Part of a small language model's weights.
Size: 13 layers, width 512, 16 heads of 32, MLP 2048 GELU, vocabulary 12078, 47.7M parameters.
Architecture: LayerNorm before each block, tied embeddings.
Training: a variant of SOAP for these matrices, 849M tokens, 4535 steps.
Each number is 128 + 32 x the weight over the matrix's rms, rounded and kept within 0 to 255. Layers, rows and columns count from 0.

# layer 6 attention output, 512x512, rms 0.0689, rows 186-212, columns 0-255
[[128 163 150  90 157 157 132 139 158 152  91 131  80 145 108 140 102 176 128 150 169 158 155 135 133 150 118 139  71 113 176  32 128 158 154 139 118 141 115 102 190 150 119  74 140 145  99 132 128 130 110 155 106 137 124 161 111  70 131 200 118 109  93 100 143  93 132  73 131 114 148 153 122 127 160  98 126  94 124 129 114 139 146 121 140 113 144  86 152  43 183 153 155 101 111 126  97 152 183 102 140 140 191 156 138 121  93 149  88 110 102 156 125 149 123 127 103 169 130  63 160 194 130  79 118 131 156  89 137 121  97 176  87 103 134 120 105 163  90 136 184 194 158  98  86  77 155 181 100 127 130 101 154 146 186 133 117  99  71 128 135 123 143 116 138 114 103 148 105 113 177 164 138 109 126 165 157 118 130 123 109  70 119 187 143 147 138 162  66 102 157 169 132  77 200 109 168 111 114  97 137   0 205 129 136  87 117 144 140 140 115  70  81 101 110  27  34 182 135 155 179  93 234 140 120 153 161 172 157 136 117 207 152 115 144 125 150 128  91 135 109  75 184 152 120 106 107 132  98 117 110 139  77 101 111 171]
 [129 169 142 122 114 162 158 123  81 135 124 139 124 174 170 102 120 155 123 143  88 136  99 113  96 128 157 107 176 104 180 159 117 150 121 111 176 161 146 140 116 100 183  98 145 125  90 145 117 136 147 110 141 101 114 158 127 153 133 110  94 149  67 177 149 112 166 192 114 143 149  39 143  96 159 132  92 161 139 129 107  90 123 132  93 101 142 144 194  94  60 145 154 145 182 148 191 129 126 162 151 111  94 149 142 143 144 152 112  84 121 117 106  90 134 112 125 111 110 103 196 118 130 136 109 153  81 169 136 115 145 111 134 175 112 111  89 141 106 151  96 112 103 158 150 146 155 190 156 133 164 149 142 131  90 108 195 220 150  67  90 148  90 133 130 127 146 128  99 101  97 190 128 110 112 109 145 108 114 109 129 119 152 169 131 129 142 155 160 126 103 113 140 104 113 168  77 188 195   0 171 106 148 160 147  93 188 208 105 199  74 111  88 187 132  57 147 108 127 104 187 133  82  42 112  73 116 110  95 117  92 106  63  90  96 216 147 123 110 125 133 127 117  89 119 159 112 191 120 110  95 152 152  93 100 126]
 [146 151 119 135  60  86 127 109 138 107 130 156 136 167 129 135 150 158 131 195 135  85 147  89 139 110 114 136 121 127 117 118 142 112 110 153 164  67 158 131 145 107 138 130 140 162 129 139 113  89 127 112 111 144 105 144 114 142  93 127 126 155 110 171 168 155  86 134 114 115 131  20  57  92  84 125  67 112 131  71 160 204 165 130 203 144 138 118 189 139 115 182 145 163 172 140  63 131 135 138 100 133 154 143 118 132 112  89  98 171 129 119 154 138 113 147 132 154 101 170  90 165 101 128 192 136  83 131  96 146 110 138 156 164 146 171 169 149 168  76  78 154 131 106 122 109  68 157 149 103 143 133  95 130 147 120 131  87 149  87  87 126 175 174 161 100 111 128  90 120  98 175  65 144 145 110 147 148 146 181 107 148  89 109 166 133 107 131 117 143  80  75 175 115  16 167 148 113 129 131 154 122 121 110  51 148 140 108 118 108 143 152  74 157 117 146  45 157 175 150  80 120  88 135 126  84 118 166 133 153 123  99 170 126 122 128 133 124 107 106 102 147 103 107  90 110 155  97 162 127 110 143 158 153  94 107]
 [129 107  94 131 164 100 109  89 147 116 140 106  87 166 101 126 147 162 144 166 133 117  94 106 172 121 133 165 139 168 134 136 149 146 175 101 162 121 104 125 129 142 150 140 162 121  84 137 125 149 159 141 137 132 114 154 121 163 134  86 131 141 130  85 122  90 128 146 170 146  79 128 175 132 155 108 158 173 104 119 120 172  95 137 157  79 175 125 127 192 132 111 139 191 152 122 171 101 120 120  84 119 117 133 112 136 147  87 154  86 102 100 130 112 117 105  93 168 110 125 162  92 140 147 133 140 142 107 148 123 154  83 188 142 180 103 148 123 118 157 140 147 143 198 128 140 100 162  73 105 143  84  93 105 129 134 173 156 166  90 164 186 136 121 112 115 127 130 115  91 104 129 138 116 137  89  70 135 124 136 122 102 123 107 143  89 116 163 142 192 142 161 178 146  73 124 107  69 108  86  83 167   0 103  81  90 135 124 141 166 170 133 113 108 169 119 153 193 122 149 125 109 105 135 193 100 109 149 182 133 122 117 125 101 112 122 147 117 132 136 138 132 144 137 171 113 101 104 102  93 100 155  97 131 134 126]
 [131 132 147 121  99 134 118 143 125  89 142  83 119  82 207 159 152 117 105 114  57  60 143 154 102 180 137 110 110 117 152 158 106  98  85  83  98 103 124 182 119 130 145  88  94 125 120 106  98 142 119  81 123 139  82 197 177 112 120 223 106 132 112 126 117 131 165  94 130 115 112  46 179 164  98 133  96  67 193 133 180 163 135 166  81 140 104 143  99 110 148 104 186 141 130 109 121  87 117 188 150 166 119  80 155 140 147 132 143 117 119 124 117  95 189 109 125  71  58 155 144 126 120 109 141 142 150  74 147 140 161 192  99 107 135  85 106  84 145 149 155 166 152  79 121  84  94 200 162  98 154 109 101 121 111 103 153  95 132 143 116 111 129 129 149  58 164 139 124  50 120 121 150 137 149 156 143 120  93 116 171 146 159 107  95 120 175  88 158  99  79 108  96 198 103  96 184 208  54  29 100 136 119 181 229 209 226 115  76 237 211 129 125 133 128  27  65 172 218 151 109  27 126  97 100 115 123 121 159 100 111 156  85  25 101 138 165 143 116 106 112 105 142 120 131 164 160 107  96 151 135  89 123 181 139 144]
 [115  89 128 172 214 126  60 130 100 125 150 142  88  99 143 100 113 112 115 102 111  62 126 106 122 111 122 109 160 110 126 129 169  87 129 129 123 171 134 111 101 158 110 102 171  87 116 126 185 120 139 145 103 129 138  69 112 155 106 143 161  95 110  95 152 171 170 134 152  63 131 154 117 113 141 104 145 123  93 111 201 123 137 153 129 151  72 163 110 154 135 148 157 116 109 124 144 158 137 123 111  91  84 163 126  94 103 152  74  45 125 155 129 122  67 101 104  69 123  78 113 148 121 155 114 153 144 176  82 147 192  50  78 107  99 148 152 145 155  77 110 104 157 162 138 110 160 156 161 175 106 167 101  84 136 139  91 163 135 100 161 223 104 117 164  76 119 141 130 110 115 117 129 102 180 162  92 117  99 150 137 121 148 162 137 135 113 148  88  99  96 124 102 101 169 155 116 239 117 194 227  24 175  82  38  71  41  74  64  93 151 150 116 154 153 101  35  20  43 253  37 200 153  61  82 139 100 111 162 143  98 139 119 199 115 159 117 149 132 111 150  96 131 144 134 139 106  82 136 105 114 107 156 136  82 116]
 [126 129  78 117 120  94  91 115 158 125 107 112 106 126 167  84 102 131 123 103 118 125 114 137 147  75 118 146 124  99  77 202 168 160 123 114 133 108  79 124 135 119 105 140 145 140 120 115 178 104 121 136 131  79 191  98 132  93 135 138 158  94 133 151  95 131 163  45 153 153  91 137  97 173  85 165 152 186 102 124 175  64  92 142 116 154 157 126 132 222 178 127 174 125 198 125 145 120 169 120 132 123 152 137 136 109 144 122 120 149 127 124 157 162 119 132 100 127 118  81 147  85  92 126 155 169 170 150 131 119 134 155 137 113 116 113 133 147 162 143 201 201  62 106 136 180 102 122 163 177 131 133 100 101 197 113 124 124 121 132 129 153 140 126 138 115 153 114 113 140 153 116 132 112 154 170  97 107  79 119 140 113 131 110 115 121 123 123 169 168 141 153 131  63 154 148 219 143 134 163 149 125  53 147 119  60 108 134 208 255 106 192  45 152  57 140  58  15 198 143 130 107 131 144 140 171  93  85 129 128 137  97 170 182  83  82 124 119 130 120 165 138 135 110 131 126 116  84  76 116 104 141 105 126 112 180]
 [126 116 125 117  96  98 113  79 142 128 100 131  82 130 106 142 145 136 139 150 125  92 116 134  71  98 139 147 166  92 208  73 120  84 139 117 140 127 158 140 105 188 148 142  99 123  63  76 116 143 178 169 122 171 166  83 147 115 103 125 118 144 125 152 137 137 177 126 123 126 123 141 136  94 141 205 128 135 101 149 126 140 159 141 108 108  84 181 134 176 157 118 107 116 138 119 145 157  80 139  93 156 144 167 113  81 132 128 164 135 104 169  91 124 148 131  87  76 138 182 148 111 146 100 186 157 160 138 164 185 138 131 149 177 103 125  70 129 123 120 105 152 132  85 149 140 136 172 162 151 164 120 115 104 119 170  74 128 101  86 142 108 139 101 136  75 107 118 104 169 136 129 167 152  98 110 159  97 111 124  92 187 118 122 101 138 149 114 128 120 125 143 187 167 204 140 132 139 154  63  98 123 128 124 193  83 129  76  34 112 201  84 145 198 130  99  91 119 100  80  94 153 137 240 108 156 140 122  58 118 104 110 157 102 143 159 108 127 160 106 140  81 157  85 130 105 146 152 130 170 153 132 166 103 101  89]
 [127  59  99 150 216 149 153 126 135 140 131 156 163 158 137 103 174 100 120 145 145 158  78 148 113  86 125 128  88  87 123 122 141 151 153 115 125 125 133 116  88 142  67 136 133 135 117 113 136 159 136 191 134 120 125 123 112  86 140  68  80 104 149 132 201  84 121 133 140 127 144 153 102 129 158 122  96 162 211 116 118 145  76 132 146 150 130 119  89 120 160 153  61 166 114  82  73 105 106 108  94 133 107  90 127 126 126  44 130  66  89 159 125 196 146 108 135 155 174 115 136 172  82 159 208 138 134 119 114  69 127 125 164 193 130 102 101 111 103 148 148 122 119 106 121 153 101 150  84 123 133  97 102 167  87 134 129 136  90 119 102 113 174 120 116 138 144 134 127 122 135 115 125 126 114 159 174  91 150 148 145  75 186  80 111 122  86 111 225 119 117 108  78  95 158 133  74 139  97 192 240 125 104 129 225 137 122 179 132 141 106 113 124  17 154 140  97 168 208 143 123 233  68 161 131 158 127 125 126 106 152 112 103 178 153 150 142 138  70  55 125 129 122  92 140 135 109 134 127 156  61 162 174 137 153 161]
 [175 124 163  86 121 125  98 150 109 123 127 137 124 145 109 175 129  88 124 119 132 153 136 143 141 114 142 145  79 150 182 135 115 106 118 161 116 132 112 146 138 140 103 107 167 145 147 148 134 162 121 147 132 161  99 143 179 183 142 105 134 174 128  86 151  91  96 182 102 122  88 103 125 158 138 124 115 144 128 151 139 159 109  91 159 115 110 117 115 126 117 181 104 141 118 113 135  91 129 128  63 131 144 178 136 152  87 144 144 166 159 143 129 168 102 137  56 154 110 125 164 108 121 116 130 104 162 117 101 118 132 115 102 104 119 145 133 115 125 144 155 163 143 104 178 103 167 208 129  74 172  79 162 115 151 151  90 149 139 115 136 117 138 176 175  76 144 166 146 124 146 128  91 116 128 176 132 108 140 139 137 133 159 147 185 166  98 102 120 134 126 132  99 195 135 161 199 218 231 253  89 176 167 147  82   2 140  99 223 203 101 154 136 173  84 133 123 124 166 106 110  48 124 204 151 151 128 120 120  93 126 114  79 105 161 152 130 199 115 149 177 120 158  67 153 143 149 108 128 109 138 121  64  78 101 116]
 [144 122 119 151 142 157 139 113 118  97 114 105 167 100 129 182 149 158 148 165 120 152 160 124  66 105 108 139 209  95 149 101 121  48 133 137 117 119 156  85 122  91 124 122  90 144 147 140 148 111 123  95 149 118 186  99 109  75 151 166 172 121 143  82  44 112  93  88  80 141 166 154 136 123 115 163 125 109 149 137 151 172  62 126  94 146 203  69 142 130 140 101 137 132 113  90 209 170 164  92 158  90 143 109 167  87 114 164 212 129  80  97 105 118 144  62 159 135 196 111 127 175 119 123 125  95 138 112  89  71  74  96 142 130 123 172 193 145 102 133 119  95 141 104 115 135 111  79  98 170 159 129 119 125  81 166 120 176 142 110  68 155 127  99 142  73 159 137 114 142 146  81 158 158 123  88 139 111 122 122  97 118 118 127 143 153 152 161 135 162  78 129 157 184 177  61 218  83 149 158  84  84  58 141 141  88 116  64  94  23 136 162  96 116 161  75  80  96 255  94  81 114 164 169 108 132 105 120  74 130 137 128 153 102 104 106 161 112 110 111 124  96 148 122  99 136 174 175 179  58 141 171 171 136 121 171]
 [103 134 161  58 110 130 120  92 135  80 167 132 102 160 138 111 124  88 142 159 169 136 143 109 157 124 109 112  97 131 128 125 151 166 154 110 128 166 126 124 119 148 146 141 110 151 154 124 194 122 127 106 119  92 156 183 164 121  94 159 139 118 176 160 120 154 137 160 192 151 159 121 108 204  82 160 147 146 176 148  68 173 181 119 169 162 148 104 188 191  78 206 120 106 146 116 116 136 160 160 200 112 156 153  93 128 108 168 141 140 137 137 111 136 131  76  70 119  63 164 152 136 115 172 144  55  84 139 109 157 146 155 152 160  77 176 115 153 119 112 162  97 155 121 132 134 125 157 141  89 101  99 128 134 142 143 133  95 164 132 124 144  91 161 147 115 156 108 109 140 153 139 150 111  89 147 131 126  97 138 110 129 160 158 164 108 131 103 102  86 173 116 150 159 184 136  80 195 163 105  98 135 143 110  93 144 117  92 123 123 145 121 112 141 115 130  52 130 115 123 126 196 174  86 151 158 113 119 129  71 116 147 118 126 156 105 128 104 118 132 117 148  74 104  64 163 150  99 162 125 143 127 114 163 156 137]
 [133 102 123 164 152 175 140 106 120 130 101 110 154  64 121 123 147 138  99 123 110  99 113 113  92 136 125  96 144 118 121 108 108 142 106  91 148 137 107 125 121 151  80 142 122 111 114 135 145 183 127 101 139 130 118 145 120  65 140 112 140 163 111 136 152 120 102 139  82 218  91 154 137 158 127 116  85  97 199 120 134  76 101 149 128 147 191 127 151 149 105 107 110 120 102 170 160 116 108 166 113 107  88 192 152 138 122  96 183 125 145  93 144 149  69 116  80 152 110 140  96 103 148 179  93 128  70 158 160 217 149 148 131 102  99 129 166 136 134  94 144 132 161 130 116 142 174 124 108 124 106 127 122 134 105 128 134 143 126  90 111 165 101 138 152 103 156 114 103 141 100 108 104 132 101 135 102 147 160  91 138 140 121 101 177 140 120 141  73 150 175 164   4 162 110 149  23 227 195  82 119 145 124 159 187 134 142 144 102 121 179 178 123  85 127  92 135 101 124 135 114 135 115 158 117 119 114 117 121 106 113 156 149 131 139 109  75  79 136 112 116 146 124  92 143 143 134  98 152 124 136 127 110 104 130  79]
 [132 132 119 120 136  96 122 156 108 103 135 122 116 111 154 135  79 193 207  83 134 169  95  96 123 107  97 147 151 152 110 119 130 142  75 156 186 139 164 171 112 144  99 142  92 113 143  82 150 122 125 138 124 128 152 120 130 122  80 156 135 118 137 163 102 108 139 107 114 118 151  98 132 111 166 153 188 124  84 192 108 154  55  96  89 162 130 135 121 108 159 112  87 141 186 128  86 111 116 117 197 147  90 173 145 131  73 121 131 143  94 139 130 142 123 110 147 139 141 122  90 160 118 133 229 137 188 144 104 125  83 117 147 138 112 106  98 151  71  98 132  47  98 128 172  91 108 169 122 174  86  74 104 167 175  61 121 185 152 150  95 106 113 155 106 137 136 178  53 158 145 144 153 160  83 136 173 162  63 115 150  44 146 117 136 122  75 100 165 117 130 143  83  96 127  55  98  57 126 147  41 177 149 133 150  95  86 107 130 136 135 150 137 203 146 156 171 195  64   0 148 217 200 162  96 145 125 122 132  85 144 102 174 140  99 153 128 106 146 122 118 110 104 136 123 119 114 142 139 149 159 142 123 165 122 128]
 [115 116 124 154 132 147 138 145 138 122  96 111 127  78 137 129 120 149 149 162 146 133 153 111 138 139 120 116 104  81 118 135 133 113 107 171  86 103 127 121 116 121 138 132 130 155 138 117 146 138 100  91 168  91 173 101 145 151 106 124 119  91 147 109  65  83  94 121 132 123 143 160 145 167 126 127 100 155 185 114 131 150 101  70 207  51  91 112  77 150 107  73 123 139 158 138  73  93 104 133  71  95 157  36 119 131 136 167  94 160 110 123 131  96 149 120 164 141 170 108 140 139  74 123 143 185 101 115 103 154 139 121 170 108 128 118 157 108 136 142 137 144 173 170 120 120 160 118 108 123 155 192 144 167 179 149 145 115 116 155 164 122 120 149 122 162 100 117 102 176 116  66 119  69 106 137 115 147 127 125  74  84 122 123 128 127 112 139 118 157 127 126 131 127 181 225 179  42 153 102 166 178  70 142 149 120  69 239  57 193  78 133 100 129 166  87  50  73 137 204  50 138 173  97 142 129 145 135 137 103  71 168 107 142 106 165 156 137 151 116 133 149 115 101 137 138 174  62 118  89 109 171  94 158  90 136]
 [138  63 129 129 115 127 138 159 140  46 135 133 101 111  71 166 141 149  98 156 147 102 130 181 125 102 111 146  84 141 125 134 127 146 106  94  93 121  74 116 143 147  80 135 147 126 111 172 160 187 149 125  91 162 135 138  69 102 165 113 109 126 154  93 122 152 196 100 107  95 145 107 153 202 155  56 160 132 148  62 168 140 109 111 121 191 127 125 180 154 127 135 123 115 101  99 162 105 180 154 110 136 140  83 104 145  99 121 132 175 143 142 110 162 140 150 100 109 140 106  93 156 124 159  49 102 191 116 128 102 127 112 100 128 116  64 141 143  80 155 113 136 166 116 146 118 123 100 146 138 126 181 120 141 127 149 160 128 128  56 122 137 137 119  86 126 119 110  91 126 159 156 126 122 150 134 122  91 131 144 104  97  91 127 121 107 126 121 132  72 153 128 159 112 172 142  57  96 158  71 221 128  99 144 199  85 137 189 113 119 170  95 125 155 101  90 126 109 197 112 138 116 141  56 138 143 109 101 136 144 121 133  91  99 110 118 141 122 119 129 110 162 136 153 171 101 188 142 168 115 103 100 108  78 146 120]
 [100 114 142 163 152 115 138 102  97 115 150 105 117 144 123 108  78 127  99 146 190  97  74 119 133  99 115 116 152 142 117 142 109 141 131 108 169 131 112 149 124 110  95 138 142 114 101 116 146 138 173 162 116 118 128 156 156 137 173  99  94 110 147 109 149 160 159 147 146 124 102 110  83 102 125 134 148 139 186 153 131 135 127 145 138  94 128 141 138 143 107 161  90 103 194 169 114 106 121 183 104  96  55 170 101 141 128 115 182 119 126  74 201 121 104 171 108 137 141 123 170 145 179 178 128 108 141 102 162 129 148  86  50  93 115 138 111 132 139 152 162 159 112 145  71 130 121 127 119 120  95 125 136 104  76 164 110 112 139 163 140 160 135 130 124 116  73 143 134 144 121 101 151 143 183 114 185 118 111 111 107 127 144 101 162 114 168 146 150 135 107 146 168 146  49 210 187 182  89 157 106 225 183  70  43 106 117 144 153 152  96   8 168 114 125 173 216 158 118 150 194 131  91 161 132 130 108 118 129 138  98 142 118  74 144 117 129 121 147 120 161 121 111 129 162 105  77 181 155 147  77 122 121 136 119 128]
 [111 143 113 102 119  79 109 142 124 128 158  85 153 153 152 117 183 120 156 149 124 153 166 133 149 109 104  78 202 157 149 149 134 108 175  76 142  86 154 141 105 123 153 103 172 160 162 112 163 124 136 121 123 145 121 144 133 159 121 118 132 173  96 110  94 156 175 147 126 128  81 113 131 158  73 110 122 109 101 109  94 112  95 128 170  77 190 139 112 143 108 132  97 122 151 190 125  88 159 140  87 128 190 103  72 133 165 169 168 148 147 135 129 113 184 177 163 154 129 142  96  65 102  89 145 117 142  91 126 107 126  95 193  71 163  38 121 156 102 120 107 141 129  63 132 141 129 162 132 133 159 185 100 136  66  61 121  89 128 150 100 151 128 103  94 152 102 133 168 115  70 106 117 123 154 142  89 176  81 110 136 100 148  87 135 121 134 144 151 120 111 115 125 198 192 132 183  85  60 103 194 125 124 121 210 142 114 216 145 106  90 202 148  97 102 110 189 112 118  86 118 145  97 108 142  95 161 147 109  93 120 167 130 107  93 149 160  87 128 127 135 118 107 125 146 159 124 147 131 170 161 104 105 127  94  78]
 [127  90  92  91 125 145 101  85 154 143 206  88 179 126 102 116 161 165 124 170 121 156 165 118 153 162 136 102 147 109  83 114 134 142 137 136  85 141 205 107  93 123 124  92  85 104 150 188 220 129 118 177 110 109 122  86 150 142  73 165 160 120 159 128  73 166 181 210 183 129 118 136 141 141 146 108 109 167 121 114  89 129 157 187  95  76 108 131 176 156 161 143 154 170  93 123 160 131 138  45 109  87 149 114  93 108 142 111 105  94 199  88 112  66 190 127 107  90  78  88 100 107 132 134 151 162 128 160 138  78 102 147 165  59 180 121 159 120 189 154 102 108  98 104 123 146 186 110 119 100 110 145 136  94 126 105 156 109 128 105 121 130 123 126 120 108 117  99 169 158 127 128 129 150 167 146 118 146 130 127 101 179 127 146 108 103 180 113 137  88 137 112 124 116 166  94 220 112 151   4 134 120 149 135 129  94 112 159 153 130  91  55 141 199 177  98 144 113 136 135 173 171 130 108 133 120 113 147 126 144 115 115 124 164 109 127 126 149 147 102 150 141 128 152 154 116 171 194 126 130  90 110 136 108  71 132]
 [114  59 114 104 145 143 157 109 135 165 161 114 108 133 160 111 144 155 177 133  80 115 121  97 105 152 136 144 123 164 133  88 122 150 146 142 146 132  92  51 112 110 151 130 154 121  83  98 140 150 136 188 161 130  97 118 143 115 120  92  87 158 110 133 188 119  76  86 140 156  79 152  55 167 147 120 156  82 177  97  88 122  90  65 121 140 175  91  86  87 164  70 143 135  54 205 156 201 156 103 112 121 142 138 148 158  89  70 202 115  78 132  47  81 133 122 123  83 125 137 146 101 173 116 117 126  62 171  73 114 111 167 127 111  97 136 114 139  77 132 167  87 141  64 111 100 141  89 122 228 153  88 133 136 102 109 103 144 122 142 121 189 118 117 135  68 140 124 125 101 111 155  81 128 150 120 113 130 139 111 152 162  88 191 129 127 145  98 109  94 126 104 185 124  67 104 160 213 173 147 181 164  86  44 125 170 126 136 207 126 115 169  17 116  49  72 135 173 130 113 190 164 166 158 131 120 108 143 160 118 127  96  54 124 134 109 149 120 147 154 153 145 160 149 149 102 143 119  81 118  93 151  56 109 112 115]
 [ 79 181 138 179 115 149 143 155  84 114 137 154 175 120  68 135 144 130 169 129 118 143  74 118 134 153 142 150 147 160 127  96 137 139 116 128 122 125 101  94 171 165 167 123 112 135 110 120 112 190 130 149 110 124  69 129 122 177 110  87 140 151 135 127 109 134 109 174 162 145 145  99 162 107 119  83 187 142 125 112 130 136 151 170 127 156 168 143 145 144 156 116 139 130  62 147  97 126 141 127 109  69 146  70 122 113  87 200 180 139 124 156 106 213 103 109  93 162 144 117 176  88 131 112 123 144 116  95  99  97 136 135  84 130 119 137 151 135 121 157  93 161 142  99  79 142  84 131 133 117  99 210 142 119 152 136 121  96 108 153 157 123 124 160 103 168 119 183 105 161 133 160 124 133 123 145 120 129 128 145 122 142 150 142  95 117 114 116 130 113 165 161 102 164 183  38  98  69 164 103 129 114  58 150 208 166 134 184 141 201 125  92 105 128 145 118 154  95  65 212 195 124  16 192 125 137 159 127 169 136 137 103  91 143 133 137 107 152  94 110 140 174 125 141 120 145 150 139  84 125 124 143 171  72 149 118]
 [138 131  97  94 157 138 113 172 145 101 120 105 109 141 145 139 148 150 111 149 119  61  72 125 127 151 147 153 130 144 161 129 157 127 153 125 174 134  92 122 150 140 127 137 142 157 140  93 107 100 143 152 159 173 137 102 123  81 151 104 145 151 139 145 185 102 156 173 128 154  99 124 156  68  99 118  71 153 156 111 111 114  96 143 161 174  56  86 108 144 149 156 170 131 141 129 172 139 135 114 101 146 154 114 159 220 119 131 100 148 124 165 139 157  72 169  96 126 137 115 157 103 112 135 102  87 108  81 160 146 203  88 125 134 107  93 137  78 147 180 167 135 179 101 124 137  63 129 159 173 119 123 160 137 171 111 143 120 150 111 125 147 113 109 124 149 125  92 147 137 130 142 135  92 154 134  91 118  92 152 157 132 137  69 109 109 119  96 121 122 168 118 138  66 187 125 153 118 115 160 129 181 103 189 108 173 108  35 147 153  82 118 117 105 129 161 163  53  85 109 130 111 194  63 143 128 132 169 110 101 118 137 144 131  84 127 112  81 149 164 188 162 137 155 109 117 127 119 103 101 112 158 139 152 108 103]
 [145 126 129 139 137 160 108  88 164 124 146 117 160 201  94 118 121 146 113 150 162 127  93 137 144 181 149 129  75  75 156 130  88 130  68 163 128 104 139 133 132 165 124 160 136 122 103 167 149 173 155  70 133 157  85 109 134  85 116  97 109 105 129 155 109 160  87 110 178 218 158 163  92 115 116  76  76 107 122 147 158 125 130 184 194 193 113 139  85 112  90 181 133 141 126 195 148 140 176 101 123 108  96 144 196 153 113 147 173 181 108  79 166 162  80 110 187 166  96  88  75 177 137 143 121 187 159  93  77 183 148  99 141 155 126 162 162 143 117  84 111 158 114 127 125 147 157  88 134 197 130 155 114 168 166 120 126 141 143 147 130 149 169 134 120 107 149 163 153  70 107  83 160 127 114 186 111 160 135 112 150 118  82 108 129 172 104 122  96 164  97 104 132 158 119 112  30  95 154  97 190 142 157 119 169 153 154 153  55 195 156 147 138 107 101 129 143 114 146 183 123 117  96 115  79 102 149  91  96 103 135 131 133 168 130 106  72 166 115 132  87 124 130 129 139 139  96  78 160  94 122 125 149 169 119 133]
 [130 151 120  99 107 165 128 142 136 112 137 110 131 123 137 186 134 119 115 105  92 149 127 142  92 205 153 133 118  72 145 128 179 139 116 157 108 121 111 159 130 126 139 109  89 151 132 145 144  82 123 119 149 133 109 182 151 122  84 118 151 111 144 135 214  69 123 166 104 121 191 144 103  82 131 134 145 160 112 117 137  99 141 101  98 149 230 200 116 147 154 166 139 121 133  96 116 150 113 116  87 147  91 138 200 168 120  86  92 139  94 126  55 140 137 100 147 112 151 183 181 161  91 117 117 127 129 109 114  90  63 134 144 177 174 140  67  90 143 117 159 134 119 122 130 119 158 163 133  96 156 106 142 119 159 132 125 143 115 142 122 178 138 102 218  88 104 154 133 100 152 140  77 113 139 186 124 156  86 152 205 144 128 183  92  83 135  74 189 175 145 119  96 165 145  68 172 158  41 130 170 180  64 216 197 144 107   0 135 131  41 104 124 118 130 166 103  55  16 231  94 163  60 161 153 111 111 161 164 114 105 155 178 139 135 108 136 139 125 171 132  67 131 141  73 156 114 130  82 152 120 128 137 181 105 143]
 [124 168 126 141 133 100 150 126 104 153 167 101 145 108 104 123  98 105 148 110 182 120 100 143 133  98 148 153 101 162 156 147 121 166 142 126 103  96 142 112 115 160 152 107 138 116 133 148 135 168 129 177 105 123 107 106  90  81  91 135 156 129 166 147  67 142 192 132  99 158 128 152 169  85 158 155 100 113 130 132 138 148 154 127  62 179 169 100 174 151 167 163 133 151  81 116  79 130 157  75 119 197 118 176  99 126 125 181 153  97 140 172 119 149 168 144 161 134 117 113  93  95 176 108 166 157 141 153 135 122 120 107 135 113 114 161 156 100 165 144 130 146 161 131 142  65 192  89 116  95 179 117 146 101 176 184 122 183 198 153 173  72 108 105  41 147 110 116  70 184 105 114  93 145 107 115  96  92 137 123 151 142 176 197 102 122 103  95  87 146 117 152  83 103  64 204 159 108 123 131 109 156 183 145 144 115  94 119 208 225 109 144 121 209  80 151 162  91 109 157 179 125 137 157 146  69  81 118 138 126 132 113 134 112 161 139 113 147 147 103 148 151 144 144 114 194 160 127 143  95 111 134 117 152  94 135]
 [133 142 118 164  67 125 115 138  98 135 152  90 116 160 155 146 195  71 137  91 168 160 126  98 105 152 134 151 117 135 122 117 121 102 122 169 195 110 132 147 157 141 131 160 140 144 138 103 134  88 119 173 194  46 117 105 109 186 118  97 121 120 144 136 126 117 159 106 142 182 111 157 134 130 128 135 177 150 157 160 121 139 111  85 122 123  63 143 118 129 110  98 105 138  93  96  94 176 160 119 148 145  74 120 137 102 141 166 123 141 163 154 110 115  94 126 144 134 160 142 115 109 106 110 126 107 154 184  70 138 117 182 150 149 124 169 164 122 156 134 116 169 153 103 155 113 104 117 158 161 147 130 144 123 127 105 136 115 125 152 104 142 135 157  94 155  81 143 152 108 145 111 178 119 124 159 160 160  54 125 125 177 119 150 142 105 110 106 150 106 139 107 179 191 115 127 192 144 196 177  68 148 137  57  90 194 211  68  99 163 102 141 120 197  79 141 196  86 223  69 175  94 140  65 101 129 146 121 140 152  91  99 139 122 101 150 131 143 128 110 101 129 153 144 115 151  89 124  93 102 133 178 126 122 154 125]
 [126 150 140 158 135  96 154 133 132 163 123 126 104 139 181 143 154 133 122 100  98 127 146 112 129 136  66 120  77 111 218 184 158 117 120 122 143 139 157 105 120 127 142 135 177 156 107 167 162 150 107 190  82 149 120 178 164 200 103 155  82  95  98 123 152  99 104  55 169   0 195 113  90 164 161 213 151 145 119 141 153 143  98 117 136 113 118 141 150 181 140 113 174  74 139 126  90 104 130 116 111 148 145 125  73 147 149 117 101  95  96 170 118  95 135 103 103 186 139 150 170  98 183 158  84 146 128 203 124 113 153 126 138 156 167  97  95 115 138 158 110 141 146 149  96 159 164 137 121  48 133 151 129 130 152 117 110  81 133 134 103 145 124 110  97 122  50 130 140 122 109 168  54 150 156 123 121  60 197 149 142 129 143 167 171 143  84 112  93 123 119 125  84 131  57 150 113 136 115 130 136 102 147 239 180 188   4 107 145 183 141 129  79  86 167 181 112  68 228 140 136 206 214 164  91 138 161 122 139 127 120 125 114 133 114 127 139 120 137  98 109 162 121 137 167 130 114 148 160 166 139 122 102 156  82 127]]